config.yaml
num_hidden_layers: 9
hidden_size: 128
num_attention_heads: 4
num_key_value_heads: 4
head_dim: 32
intermediate_size: 512
vocab_size: 8192
hidden_act: "gelu"
norm: "layernorm"
norm_place: "pre"
norm_eps: 1e-05
positions: "learned+rope"
rope_theta: 10000.0
rope_fraction: 0.25
qk_norm: false
attn_scale: 0.177
bias: "all"
tie_word_embeddings: false
parallel_block: true
init: "trunc"
init_std_qkv: 0.0413
init_std_o: 0.0
init_std_up: 0.0413
init_std_down: 0.0
optimizer: "adam_atan2"
learning_rate: 0.00161
beta1: 0.9
beta2: 0.98
weight_decay: 0.047
lr_head: 0.00765
max_grad_norm: 1.0
warmup_steps: 309
schedule: "wsd"
decay_fraction: 0.711
decay_shape: "linear"
final_lr_fraction: 0.0
batch_tokens: 16384
max_seq_len: 768
doc_mask: true
train_tokens: 185000000
max_steps: 11292
dataset: "wikipedia_en"
Each number is 50 + 12 x the weight over the matrix's rms, rounded and kept within 0 to 99. Layers, rows and columns count from 0.

# layer 2 attention query, 128x128, rms 0.129, rows 0-27, columns 0-127
55 54 60 56 42 46 47 42 53 47 47 53 48 44 63 61 55 38 50 53 53 45 45 47 61 49 70 52 51 46 45 35 62 70 66 52 72 46 58 41 47 44 35 44 34 36 53 43 51 55 55 43 34 54 45 39 61 41 35 58 42 63 52 56 47 61 55 22 47 47 37 37 61 60 57 39 47 53 61 54 67 53 50 55 39 58 55 61 48 48 62 48 63 28 60 68 50 38 46 41 34 61 53 41 48 54 42 44 55 47 75 48 34 45 43 58 43 58 66 47 60 51 34 33 51 41 53 52
47 50 45 37 57 59 84 45 62 55 43 69 61 44 31 30 60 53 49 37 06 53 35 42 45 51 42 55 46 44 68 49 65 74 46 36 42 62 58 83 43 60 57 99 42 95 45 56 18 68 41 58 42 36 36 52 44 39 52 55 63 74 48 23 33 32 43 57 45 43 49 75 52 64 48 52 49 65 60 49 39 30 59 37 59 38 59 60 51 61 44 42 25 73 20 21 40 58 59 55 42 55 25 57 77 45 57 63 63 54 58 29 38 40 40 42 41 25 51 25 41 55 57 51 56 64 54 70
57 26 42 53 32 74 68 20 72 48 61 51 67 46 41 42 72 86 63 43 33 54 43 47 42 73 66 52 25 39 52 42 40 34 64 34 51 55 47 95 37 45 56 82 43 71 55 58 11 65 23 73 44 63 36 37 47 56 88 30 29 47 51 53 46 51 73 47 95 32 26 50 57 61 66 32 57 71 48 39 20 46 67 26 51 32 43 53 65 68 71 59 40 40 34 39 12 42 72 33 44 53 42 03 41 72 72 61 56 44 39 20 32 33 34 60 62 71 42 50 57 56 51 17 40 53 62 67
97 57 68 48 71 86 71 48 46 56 53 47 53 68 45 57 59 30 32 29 31 49 25 40 39 28 53 40 21 40 84 55 35 71 16 62 46 41 79 63 48 62 48 66 60 87 55 43 28 33 52 26 50 54 28 83 42 52 19 25 91 72 47 35 71 67 32 40 48 41 86 65 74 59 47 33 41 58 77 36 73 63 26 33 70 41 68 54 48 66 34 46 88 51 64 40 34 44 84 72 58 72 14 78 73 32 67 71 52 20 64 32 49 52 24 24 50 02 35 12 37 27 41 44 40 56 65 61
42 31 53 49 62 68 67 29 35 64 40 60 60 56 38 59 36 55 52 62 34 50 55 53 36 34 48 50 33 45 49 57 57 59 38 63 38 58 56 71 56 71 54 53 39 34 50 50 54 55 52 58 48 48 46 40 41 44 55 43 42 52 55 67 57 64 67 58 42 39 54 45 58 42 54 55 48 57 49 37 51 45 48 52 52 36 53 56 42 54 68 43 50 61 47 37 45 55 51 43 55 53 54 53 27 42 61 47 55 45 38 52 38 51 50 58 37 30 38 44 57 57 71 61 54 61 45 66
28 50 53 56 51 56 48 51 34 40 53 52 51 51 49 65 31 28 37 47 53 47 50 51 35 26 39 56 63 61 65 33 46 40 34 47 48 42 46 23 52 64 60 42 66 04 39 46 60 32 71 45 60 27 58 48 39 64 28 58 71 61 46 49 56 46 47 63 33 48 70 48 44 39 44 48 58 49 37 67 79 45 41 61 35 63 61 39 36 39 31 43 81 47 65 56 44 49 53 61 44 54 48 74 47 37 43 56 36 62 57 66 50 58 72 53 34 55 47 55 42 48 46 55 60 48 56 52
15 49 63 55 59 55 49 64 50 56 46 72 45 58 46 82 35 42 58 41 70 37 40 62 47 28 57 44 76 59 44 48 53 63 45 46 56 59 53 30 57 66 26 34 54 09 48 43 64 36 75 44 59 39 61 43 35 59 21 69 59 45 40 32 47 47 52 68 26 65 70 52 35 55 52 64 54 45 48 72 51 34 46 61 26 52 45 43 42 52 52 33 63 69 70 72 52 59 31 64 54 37 46 66 34 53 35 50 48 59 56 57 59 43 76 40 26 53 56 65 41 50 79 65 48 50 44 24
75 37 32 42 50 49 45 41 25 52 57 57 42 50 55 34 56 64 45 53 33 43 55 57 36 65 29 63 43 44 44 62 64 39 37 55 51 48 56 76 55 46 62 70 64 71 51 26 48 71 27 44 46 68 46 49 65 54 74 41 53 26 37 59 35 47 33 23 58 51 20 67 38 43 34 41 68 48 51 47 40 58 43 53 69 34 62 48 87 61 40 48 43 35 61 37 51 59 60 41 31 43 40 36 50 56 74 56 42 42 43 50 59 51 36 51 76 57 32 46 50 47 29 32 53 52 68 62
26 38 63 45 55 43 50 49 59 43 45 67 58 64 40 56 45 69 36 50 49 53 41 54 41 28 18 37 67 43 44 53 64 47 52 48 51 54 46 62 37 54 46 45 64 22 33 54 63 46 69 47 51 71 69 36 56 48 46 57 46 50 56 66 50 35 47 51 40 48 34 59 43 42 41 58 59 51 47 73 49 26 49 74 59 67 49 38 63 52 55 49 40 48 64 61 49 47 49 45 49 27 56 52 44 67 58 58 57 48 40 56 41 51 58 56 45 63 42 60 66 54 50 59 33 31 36 40
30 63 46 56 24 41 51 65 43 51 39 52 51 55 26 51 79 63 62 64 59 53 47 35 59 42 41 50 62 34 63 33 53 47 63 28 41 56 38 31 49 50 34 64 45 37 37 55 48 49 43 56 60 60 71 38 35 53 41 63 40 68 56 63 53 32 65 46 29 61 44 49 42 42 29 71 40 52 39 67 42 33 54 57 39 56 37 33 41 43 33 63 39 59 55 65 56 67 53 53 55 36 75 36 48 42 44 54 64 52 39 56 46 52 57 59 46 60 59 54 73 55 36 61 42 59 41 70
62 64 52 42 16 53 47 67 39 39 29 55 52 49 31 93 87 76 55 51 55 35 43 68 67 40 57 42 52 52 59 47 45 43 50 57 32 47 52 41 61 47 35 38 38 45 48 58 52 68 45 60 51 39 56 47 23 49 42 56 36 36 44 43 70 32 55 48 45 53 51 58 55 50 27 67 44 47 54 51 43 40 72 58 44 35 70 50 38 50 35 55 43 63 82 70 65 60 43 45 30 37 62 39 43 37 45 34 53 41 47 42 43 39 50 48 66 75 45 38 62 54 31 64 72 44 63 51
25 69 77 28 53 42 60 57 53 29 47 38 47 42 49 35 53 55 54 83 60 49 46 44 49 50 45 36 43 57 60 54 75 59 48 53 58 51 37 46 44 54 36 57 43 21 40 38 66 58 52 55 47 41 64 28 52 39 67 69 54 74 63 70 46 42 53 34 38 59 69 67 39 46 37 48 46 59 44 59 39 43 47 44 38 55 44 51 68 52 60 24 49 72 62 69 67 50 36 22 47 40 57 44 52 46 59 51 70 55 39 53 41 65 63 46 49 53 35 53 74 52 52 50 46 42 44 60
68 45 48 69 28 61 55 44 62 23 50 25 42 32 53 68 30 43 44 43 50 59 49 55 57 77 70 71 47 58 61 50 49 33 48 59 48 48 67 45 46 48 41 41 43 68 56 54 47 52 60 55 37 36 27 52 29 51 53 45 38 34 46 51 45 40 46 56 81 44 69 42 74 53 58 50 59 49 49 30 58 62 70 34 48 44 51 48 29 47 59 60 65 52 47 48 47 50 40 55 62 80 38 42 44 72 32 43 44 44 49 46 55 33 47 61 55 44 64 47 32 43 49 37 84 58 56 65
55 56 21 62 65 40 44 49 45 88 59 48 38 56 35 43 34 42 51 61 29 59 51 50 35 56 47 61 35 47 32 54 41 51 47 51 69 44 35 44 48 61 61 63 68 69 64 50 48 67 13 30 59 55 56 54 53 57 61 44 51 33 40 46 36 41 28 34 55 60 16 48 51 51 61 37 50 44 48 74 56 57 44 25 55 52 46 60 47 56 53 49 65 46 43 24 57 48 55 60 61 72 42 55 58 66 66 51 40 50 55 59 57 63 37 58 57 49 55 50 44 20 42 56 58 52 49 52
67 49 42 52 59 48 34 50 39 50 59 48 48 57 55 54 17 52 45 39 70 37 51 66 54 60 53 63 63 62 31 68 36 44 29 65 48 44 51 53 51 57 63 23 59 46 63 48 71 33 59 57 44 53 54 52 54 53 47 40 60 29 38 33 57 51 43 52 62 49 52 50 44 62 67 44 52 42 50 25 58 67 50 50 67 52 55 50 54 58 54 40 57 42 71 55 45 53 29 53 54 53 33 55 46 45 43 53 27 60 62 49 45 58 43 54 57 47 38 48 37 49 65 51 62 50 53 29
56 39 48 57 39 64 77 49 71 54 08 39 64 44 56 55 29 41 56 49 29 42 25 51 46 23 52 64 43 66 52 51 51 75 39 55 36 56 56 65 62 44 47 52 54 64 43 43 43 76 64 69 52 45 43 47 33 72 35 54 45 39 36 52 56 46 38 49 40 63 55 46 63 40 42 51 54 52 45 50 61 61 77 59 58 61 37 34 36 42 45 40 74 54 62 69 42 52 75 59 37 48 37 81 35 54 43 43 70 51 56 50 46 32 56 58 64 44 56 32 35 54 21 69 81 54 48 60
61 56 60 46 31 59 45 59 44 45 45 53 79 44 50 83 48 51 44 75 64 53 42 58 61 41 57 70 55 53 51 55 46 31 50 51 56 36 66 52 52 80 56 25 38 35 34 47 54 75 60 50 60 49 52 35 42 57 49 58 55 32 64 75 61 53 53 55 43 55 53 44 49 59 42 52 57 27 51 39 53 51 70 56 44 37 56 37 37 37 34 45 53 62 62 57 58 56 46 38 52 59 36 53 30 38 39 42 32 43 49 33 41 40 47 48 41 56 66 46 52 46 72 59 75 51 33 41
75 50 41 64 58 53 41 48 58 43 56 33 41 49 63 59 37 46 31 35 46 41 55 64 46 74 67 55 43 52 43 56 43 64 31 72 49 32 54 63 44 51 63 49 60 79 69 52 51 59 42 47 35 40 37 71 51 42 53 36 47 28 37 46 56 58 35 43 69 34 55 65 59 54 59 35 60 46 55 36 69 70 47 36 68 48 59 61 51 56 56 51 61 36 50 32 51 54 49 56 48 66 30 52 49 47 44 34 37 39 57 49 50 47 43 42 66 54 49 38 35 40 51 36 64 49 68 39
37 55 45 37 29 73 61 42 55 47 52 51 60 67 54 36 62 59 52 50 61 49 47 32 50 42 62 41 54 56 71 46 53 54 48 48 36 61 57 54 61 36 57 62 17 45 47 44 12 50 44 49 54 35 50 53 47 47 51 36 45 61 58 37 62 64 76 63 43 41 64 59 60 34 62 49 34 56 72 43 43 59 49 43 59 39 49 47 49 44 36 53 29 44 47 63 40 38 56 41 53 32 68 38 53 54 50 57 72 49 51 49 51 53 45 44 46 57 44 47 68 87 52 33 34 42 68 60
47 54 63 47 62 53 66 52 65 53 61 24 48 57 54 44 58 27 44 63 46 59 51 28 53 54 64 43 41 50 53 53 55 69 66 47 60 52 45 46 46 55 49 60 31 45 47 67 34 47 51 46 65 34 40 49 53 32 64 55 48 78 69 52 54 57 51 52 53 39 66 48 47 57 59 44 43 55 51 62 65 53 45 39 33 54 44 53 36 40 48 44 57 48 33 38 57 35 62 39 64 56 44 64 61 45 41 41 72 59 58 41 47 58 42 40 39 29 70 45 51 39 74 57 39 46 39 50
39 57 43 34 55 35 49 43 38 36 37 59 34 60 31 50 63 71 51 57 47 58 55 56 58 43 72 45 61 50 49 39 44 35 42 62 47 46 61 47 52 54 56 45 50 48 41 76 59 67 49 50 58 55 47 45 48 64 72 62 38 47 47 43 63 43 76 64 44 37 29 43 40 57 32 61 53 47 49 45 57 28 61 77 63 36 64 55 67 54 64 39 38 39 71 35 52 34 52 58 26 17 63 36 43 33 50 39 69 49 45 56 39 56 43 46 53 50 48 50 57 57 41 62 56 32 34 48
73 46 34 56 41 45 37 44 32 46 45 52 49 45 55 71 59 58 57 63 36 47 49 65 56 47 72 57 54 36 55 32 44 41 46 48 62 42 63 50 54 57 52 55 39 84 55 44 44 61 44 44 56 44 36 53 26 63 53 56 53 30 33 21 44 57 55 42 49 49 28 33 56 57 37 49 51 50 50 44 43 46 63 59 55 29 52 60 45 41 46 69 50 51 55 22 72 48 51 43 30 74 43 45 45 57 50 57 45 48 51 38 52 47 51 59 56 57 59 44 37 56 39 62 70 73 60 61
41 49 55 58 46 66 66 50 70 60 45 54 50 54 51 50 74 40 42 27 38 52 34 36 46 42 47 46 41 44 79 42 40 72 61 37 40 78 50 48 36 41 41 74 50 52 50 60 25 41 30 32 53 56 39 65 42 38 34 36 33 74 59 46 49 54 50 55 53 53 52 47 67 54 59 46 46 63 57 74 56 43 55 27 41 62 48 50 33 47 52 57 46 51 31 50 38 39 66 48 50 49 59 52 53 57 58 52 75 48 59 44 54 42 52 50 38 49 67 47 47 56 50 47 22 50 55 59
70 51 42 68 37 65 44 58 36 42 44 42 41 30 58 40 69 31 43 58 58 43 49 52 60 67 47 77 56 49 58 40 37 27 55 55 59 50 62 42 55 38 55 64 68 71 63 47 28 80 29 43 38 42 47 32 54 69 56 42 42 37 38 69 46 60 32 41 50 65 41 55 56 47 31 47 65 44 56 33 43 56 66 52 47 43 62 45 47 58 14 64 43 55 65 50 47 70 54 64 30 49 48 46 39 44 52 42 47 31 46 44 47 49 57 62 66 53 49 42 62 42 24 45 61 63 58 62
58 73 51 54 50 60 41 69 45 65 51 61 44 36 37 64 68 43 71 55 54 60 58 49 74 27 66 58 40 36 52 37 46 54 49 53 26 32 59 36 58 60 60 26 67 73 59 63 34 22 16 59 66 55 51 53 65 70 44 48 49 46 56 29 60 74 57 47 45 42 60 53 69 48 65 56 22 54 36 56 42 62 29 15 42 32 37 53 47 54 29 65 43 58 58 33 59 63 43 46 57 65 61 40 64 28 58 73 37 33 55 48 65 64 23 43 38 46 50 36 49 26 52 51 43 52 40 59
37 37 67 36 75 38 62 50 38 75 52 49 51 59 39 36 18 45 55 67 39 49 32 47 29 25 55 51 47 67 39 51 60 56 54 75 54 44 50 76 58 55 86 53 57 28 38 56 51 50 54 40 70 62 61 43 71 54 65 47 70 57 43 43 36 66 55 50 31 60 29 40 34 67 64 29 13 47 58 82 60 65 33 47 50 47 37 41 68 56 69 28 56 30 57 42 36 32 64 49 32 37 47 59 56 56 65 48 55 60 48 50 53 53 51 41 27 30 36 55 56 65 78 65 45 37 17 40
68 31 29 64 52 62 50 41 67 44 61 43 41 51 64 47 51 53 23 34 48 49 62 42 37 76 41 46 50 61 45 47 34 56 57 60 64 54 54 64 43 35 50 65 51 71 60 45 40 62 33 50 39 51 33 52 57 45 64 41 36 47 28 55 47 44 23 39 74 40 45 64 51 47 54 40 84 36 54 21 45 47 61 63 52 53 63 64 53 49 50 56 44 50 39 44 42 44 64 51 49 56 41 31 36 54 49 31 44 40 60 44 45 53 47 53 65 51 59 44 42 57 47 34 61 53 82 40
70 50 51 44 27 51 50 53 38 53 64 33 41 47 22 69 80 31 41 37 47 45 23 46 63 42 75 48 52 63 65 52 42 47 70 75 58 68 61 39 49 55 44 56 27 60 58 70 30 50 33 37 57 55 44 44 46 61 40 43 35 68 55 36 60 47 58 49 51 49 47 45 41 73 50 46 24 73 61 70 57 58 58 25 28 38 62 42 33 56 46 65 54 54 72 63 23 42 44 54 37 60 51 38 43 54 49 45 60 50 48 53 51 42 53 42 37 41 52 57 68 60 68 52 57 45 39 69
# layer 2 attention key, 128x128, rms 0.132, rows 0-26, columns 0-127
49 63 46 47 58 41 36 52 44 37 69 63 44 51 53 61 44 41 48 47 44 51 54 55 44 50 34 44 47 77 76 75 61 53 19 39 47 49 52 56 27 56 67 52 54 49 40 37 44 43 47 54 58 59 55 58 63 52 52 43 40 34 50 44 59 49 38 57 58 26 51 62 64 42 40 55 58 51 36 64 38 37 49 38 41 60 41 47 50 45 58 57 55 48 75 39 39 41 39 52 60 50 60 40 60 40 40 66 48 41 53 42 50 69 65 51 41 54 45 59 37 48 38 44 44 49 53 49
45 64 68 34 64 68 29 42 60 65 53 40 66 45 46 60 60 36 37 50 63 62 58 44 48 61 51 42 28 48 71 44 56 65 61 46 42 49 61 69 42 39 33 48 40 56 69 59 77 37 82 57 36 57 34 53 39 28 51 30 49 49 75 51 36 57 49 40 45 54 42 34 69 59 29 59 57 51 55 33 86 38 49 51 56 24 59 61 30 64 14 49 61 49 47 66 66 61 66 18 63 73 53 48 26 58 58 46 48 59 60 31 54 44 52 48 62 12 50 56 40 41 55 45 38 37 62 59
30 53 51 46 77 50 47 75 61 52 40 68 55 37 47 54 46 49 37 50 46 49 42 48 35 47 50 53 30 70 38 42 48 49 39 57 39 35 59 48 45 49 48 51 71 29 61 54 47 49 52 51 54 54 59 32 63 49 57 57 60 51 45 52 68 48 53 67 49 62 55 41 51 52 45 45 42 44 49 73 56 51 40 46 51 41 42 56 50 59 34 38 58 82 40 48 58 50 49 55 53 76 58 50 48 66 77 45 44 35 55 54 28 45 50 70 55 33 57 65 50 52 59 40 31 44 29 65
61 38 48 37 62 53 47 54 56 60 38 68 65 57 54 33 49 54 58 60 52 39 28 68 28 53 44 48 56 41 25 47 44 53 30 37 53 26 53 33 53 51 62 39 61 50 52 51 32 62 49 48 66 49 77 66 46 66 57 41 74 28 31 41 67 69 34 49 51 59 38 50 44 45 48 55 40 39 79 42 57 63 39 54 60 47 62 60 55 69 57 56 47 52 71 36 55 56 50 45 60 38 57 48 45 57 59 43 48 39 73 56 49 46 53 49 51 33 46 47 46 41 47 71 43 68 53 52
52 80 63 52 49 60 73 46 47 34 56 54 45 56 38 56 57 41 54 67 52 54 39 44 45 48 30 54 57 44 46 55 43 48 40 56 46 54 53 56 45 48 62 58 57 48 42 52 49 47 55 50 51 30 43 41 50 55 50 47 51 41 58 39 53 42 48 37 49 42 76 54 32 51 43 37 56 44 47 71 76 43 45 34 51 65 50 45 57 51 33 51 39 55 37 53 47 43 45 57 49 66 53 57 42 31 50 39 58 55 62 59 44 45 49 43 60 36 47 39 51 43 67 41 37 62 56 56
54 49 49 43 67 57 49 70 28 48 54 49 68 62 55 18 26 53 51 55 22 47 48 36 43 54 44 51 53 57 58 53 48 49 50 29 51 46 63 41 47 37 45 50 56 68 28 29 41 61 59 53 28 54 63 65 41 81 48 55 79 49 31 43 67 52 77 39 45 65 60 58 37 51 44 47 29 42 48 52 54 57 46 64 42 63 36 45 62 63 66 61 53 53 54 62 72 40 64 70 48 36 58 59 38 47 29 53 50 49 42 54 35 38 61 42 58 39 65 48 47 51 42 49 66 39 44 47
60 47 29 49 23 48 68 52 18 23 75 57 50 74 70 54 45 52 56 57 46 56 67 47 54 14 45 84 85 10 51 61 38 43 41 52 72 58 56 58 40 51 73 62 45 32 19 42 27 45 06 54 71 32 54 62 47 75 28 54 56 55 00 36 48 56 62 45 70 48 50 80 28 53 88 49 33 67 30 59 01 44 46 74 51 51 51 37 64 33 75 82 37 41 46 48 18 45 41 79 28 39 39 41 51 04 62 80 75 53 25 68 71 45 80 38 46 76 24 19 48 56 61 56 69 64 57 63
16 36 70 67 66 54 58 57 46 50 37 76 65 43 46 50 73 52 62 41 43 30 49 45 29 48 58 52 56 61 46 55 50 54 48 32 33 33 61 41 60 65 35 58 49 49 36 62 35 49 36 69 61 68 64 41 62 66 53 61 20 48 54 45 58 54 38 64 37 60 41 17 57 49 50 53 48 33 20 46 38 10 70 67 37 51 33 36 33 26 52 56 42 84 35 48 35 58 36 47 62 60 52 37 60 82 67 66 40 47 58 63 39 67 64 77 44 51 57 69 64 56 38 64 47 80 32 45
50 58 48 47 46 51 69 36 48 47 69 35 49 75 33 54 59 35 47 52 46 52 56 37 83 56 42 35 52 45 68 49 53 53 58 75 54 69 60 66 44 52 38 54 29 45 43 48 34 56 46 51 46 43 26 53 69 58 64 53 42 71 53 44 49 52 64 22 49 39 63 70 45 56 55 54 42 53 53 37 64 39 56 39 51 61 40 49 47 47 34 57 42 44 47 61 43 44 52 40 47 58 43 49 48 36 50 45 43 44 37 49 51 51 54 42 50 60 42 44 49 53 36 24 55 58 37 42
51 50 46 61 41 43 57 40 53 49 78 47 35 56 59 48 52 31 46 54 49 63 60 33 69 67 55 54 42 55 59 46 46 46 70 60 56 66 45 44 45 37 49 52 50 44 62 51 53 39 60 55 32 24 26 50 54 30 48 48 40 72 60 38 38 19 57 32 50 25 71 73 60 49 55 61 54 68 49 58 53 39 51 40 38 73 40 65 47 41 45 49 57 47 28 62 49 48 58 44 45 54 40 56 56 32 41 45 51 58 29 45 54 45 38 47 46 56 53 32 39 56 52 34 53 31 59 52
47 19 45 48 54 45 51 42 50 52 69 44 47 45 56 30 65 41 40 35 32 60 53 53 57 41 59 53 37 40 57 61 43 42 53 34 55 64 71 45 68 36 43 74 33 68 51 42 30 29 36 68 40 45 30 37 52 43 46 45 36 79 49 55 39 43 69 08 44 18 57 66 79 49 48 47 58 64 59 38 27 38 61 42 48 57 45 50 53 28 60 45 57 44 31 36 23 50 54 53 39 56 61 54 64 51 67 67 81 55 57 55 52 51 35 59 55 78 50 28 40 50 51 53 54 63 52 76
54 51 46 52 36 38 56 51 55 58 64 58 45 40 44 61 72 56 36 49 26 65 61 52 66 46 71 49 42 42 51 51 65 56 58 47 67 54 48 47 35 55 32 45 43 39 50 39 67 65 69 38 31 48 35 37 55 35 57 57 23 65 66 69 44 49 29 49 42 74 51 64 50 59 46 38 61 41 37 40 31 46 67 54 41 60 40 55 61 55 42 53 55 57 54 81 47 46 44 61 51 57 51 49 39 39 49 47 37 75 31 40 56 41 43 67 49 61 37 49 44 69 61 44 42 55 38 29
55 58 62 43 30 47 56 60 51 46 41 47 55 25 54 41 47 51 72 50 63 36 48 64 49 47 35 65 44 43 56 51 54 59 50 44 66 46 57 48 64 48 67 58 71 56 63 48 74 47 31 54 56 54 71 26 38 37 59 38 54 33 36 72 66 42 64 62 51 54 33 33 52 40 21 37 54 50 47 44 31 60 52 53 33 15 39 40 59 53 61 41 56 33 54 27 47 55 47 57 38 55 38 40 44 58 50 50 72 50 69 58 50 53 52 48 59 44 65 56 50 44 64 41 54 56 57 68
31 75 53 49 67 72 52 48 50 41 42 71 44 32 56 44 43 67 61 51 38 56 39 48 45 63 44 59 50 67 46 44 28 51 26 54 37 39 39 52 53 50 60 47 41 47 39 57 48 88 47 53 58 74 56 47 39 45 24 52 76 48 56 57 59 54 40 71 50 60 51 39 46 45 49 44 51 51 48 61 46 56 52 55 65 57 35 50 29 67 42 38 59 73 47 42 66 44 48 33 47 62 43 39 68 51 60 32 50 47 45 45 32 53 50 63 56 34 54 53 70 49 42 60 50 47 50 47
41 44 51 55 50 60 57 48 35 56 31 53 54 51 41 56 51 67 63 49 52 36 40 59 40 45 51 47 64 36 50 63 47 46 25 46 50 45 47 58 65 55 60 55 40 70 36 52 51 57 34 40 66 61 59 46 48 66 61 50 42 31 41 63 43 73 43 59 51 57 34 33 48 51 52 51 56 38 40 38 41 50 49 63 48 41 53 40 55 41 66 44 40 55 60 25 37 44 48 48 53 52 52 44 44 65 57 61 48 37 58 67 54 68 55 47 48 58 43 45 63 45 47 66 57 79 44 54
68 52 68 35 46 44 33 35 32 42 62 36 49 53 53 37 31 41 64 52 57 52 52 40 64 40 48 52 47 39 47 55 51 56 37 45 60 46 58 45 68 55 37 38 19 50 86 54 47 56 58 59 57 64 39 58 49 38 57 54 75 32 46 56 70 40 40 05 60 41 49 51 41 57 44 64 44 50 82 25 21 50 58 52 51 60 09 47 60 43 39 40 60 21 50 64 59 54 55 41 52 36 53 46 38 47 50 63 69 64 61 49 55 43 80 39 54 63 44 37 49 44 61 43 46 65 76 54
48 42 64 65 30 52 68 54 39 44 57 41 44 52 46 39 64 66 48 64 49 42 43 41 73 46 57 47 58 43 68 57 50 52 44 34 76 48 51 62 58 33 52 70 42 62 56 47 44 36 45 46 41 45 54 52 42 50 59 51 43 60 44 58 60 53 56 48 31 54 37 58 63 42 50 50 48 43 41 28 33 49 47 38 33 33 26 49 63 30 65 30 47 29 40 47 29 59 60 52 52 45 53 55 52 57 44 55 61 63 53 54 43 55 50 53 58 80 49 27 48 51 63 57 77 64 38 46
40 42 55 40 63 56 42 66 42 55 30 63 58 42 45 45 59 59 63 47 46 39 41 66 24 42 47 54 51 53 39 59 41 55 30 41 41 37 55 51 66 58 54 47 46 59 38 50 53 58 39 53 73 70 72 42 47 63 50 55 58 28 38 58 60 76 47 69 50 63 30 19 52 47 45 40 46 34 52 46 47 54 52 71 56 29 57 42 52 54 53 49 45 52 62 29 46 40 46 48 47 52 54 40 51 63 70 52 53 41 72 58 42 54 54 56 46 37 47 60 47 48 43 61 47 68 53 49
44 49 37 49 38 40 37 49 56 35 53 45 60 62 56 56 39 56 34 55 69 57 64 58 36 41 54 57 27 51 47 47 60 59 60 43 40 51 59 26 33 54 47 37 71 20 68 49 63 33 55 57 43 29 56 55 62 48 46 42 47 42 54 36 55 43 51 49 52 52 49 61 52 54 55 60 42 55 66 65 65 62 19 34 57 59 49 53 49 54 35 71 59 65 35 63 54 58 45 51 53 56 66 51 29 61 59 47 50 42 42 42 55 39 61 48 52 45 37 61 33 55 62 51 23 37 60 56
59 64 47 57 39 49 47 67 56 55 57 49 38 43 66 66 41 55 38 53 62 60 51 45 41 51 42 51 46 62 35 39 58 56 61 51 58 38 56 45 23 48 60 39 56 29 76 51 54 69 68 40 38 48 68 51 44 34 33 51 62 54 52 54 66 48 45 69 57 59 42 62 47 50 55 42 49 45 52 63 54 74 37 47 51 45 55 52 46 60 39 55 62 41 46 67 57 54 64 55 48 34 51 54 42 39 47 40 46 68 55 31 47 36 43 46 51 44 42 64 42 57 55 47 43 29 64 35
43 33 40 54 42 42 61 29 19 56 58 54 64 46 20 40 57 52 39 40 38 59 52 53 48 41 47 36 48 58 74 36 48 59 58 63 53 66 44 65 49 53 44 65 46 58 59 53 44 43 48 58 47 54 37 67 64 56 51 73 52 50 57 50 53 57 59 30 65 26 66 54 74 43 57 47 63 54 33 42 64 45 53 35 59 58 63 49 26 41 65 55 45 51 61 47 36 46 62 31 48 62 47 46 40 54 67 73 51 58 66 65 31 45 40 50 49 61 37 35 40 49 38 47 36 44 43 49
46 42 60 42 57 53 54 52 65 50 41 50 49 34 53 31 58 52 51 47 42 55 54 34 32 31 65 53 45 61 54 46 43 37 50 28 50 47 58 37 69 64 43 73 60 62 46 41 46 33 57 59 56 55 55 52 53 50 49 62 46 52 59 48 55 32 57 55 38 46 54 52 73 33 27 51 64 47 42 56 43 51 49 54 59 62 43 44 43 41 65 36 63 40 38 38 57 74 66 43 45 42 36 50 71 57 46 56 51 56 53 44 49 52 45 41 31 40 77 29 57 36 50 47 63 46 52 68
58 69 43 47 59 51 46 57 63 42 55 43 59 57 67 52 35 33 45 52 58 61 53 48 52 55 42 57 27 56 34 36 51 52 65 49 59 56 57 38 32 50 60 36 54 28 63 52 48 46 51 51 43 46 45 55 55 46 40 40 68 57 39 28 57 46 62 44 51 30 54 60 47 47 56 54 27 60 75 69 57 77 45 44 60 56 46 61 46 67 30 69 58 46 32 57 77 54 50 58 53 46 61 56 52 42 51 34 53 48 56 43 56 36 43 46 50 33 58 63 41 46 47 34 32 30 69 47
36 46 46 58 85 44 47 52 52 48 57 50 54 19 57 34 68 41 45 72 38 39 57 52 46 50 59 52 41 73 41 26 36 42 30 18 55 41 45 36 64 52 47 56 64 44 57 72 50 34 49 65 61 50 46 48 49 47 56 53 63 53 52 50 66 46 47 51 52 39 51 36 44 49 35 58 53 51 53 56 42 16 67 46 26 59 43 45 57 36 60 32 43 63 31 51 36 70 37 44 57 70 43 44 64 59 52 48 53 56 72 59 37 47 40 51 56 58 64 60 47 60 58 51 50 56 51 55
38 31 33 50 50 44 54 47 63 38 22 81 43 35 68 57 49 63 56 57 39 56 43 64 53 68 67 50 52 37 29 47 30 45 36 25 47 27 55 38 50 22 56 48 63 60 41 54 41 82 45 32 45 39 53 67 48 35 41 43 49 58 36 32 12 37 56 66 65 36 36 71 38 25 71 55 44 59 31 63 53 43 24 42 57 46 62 69 42 47 50 50 42 61 52 36 64 50 59 53 59 41 59 65 71 42 57 56 51 49 61 42 41 53 36 77 59 48 48 55 60 43 67 65 71 55 58 59
52 63 51 52 44 57 42 28 31 44 55 62 54 60 19 64 33 88 48 49 53 60 41 27 61 54 38 33 41 36 44 51 66 54 38 62 49 53 52 58 26 68 41 31 40 30 45 58 43 94 61 32 53 68 50 84 54 48 55 34 74 49 52 53 67 74 29 58 49 72 53 57 40 44 72 60 39 48 46 54 63 42 31 35 61 66 37 51 44 59 22 52 47 45 62 73 53 53 58 41 79 46 52 45 37 54 51 69 38 57 30 51 57 46 45 52 60 55 40 50 59 37 55 69 45 54 49 41
43 51 48 51 72 57 39 63 50 50 39 50 66 31 49 42 48 39 41 44 45 41 51 76 27 48 40 51 37 74 38 48 42 60 44 51 45 45 46 46 60 61 52 56 58 38 70 56 49 26 51 63 56 67 65 45 51 57 46 57 56 38 49 52 79 61 56 69 50 62 39 26 57 70 44 36 35 38 64 59 52 55 52 55 52 33 64 46 52 58 61 44 42 54 57 38 43 47 38 40 34 65 38 44 54 62 70 39 62 37 73 57 49 44 60 49 41 39 59 59 45 58 38 41 28 55 45 42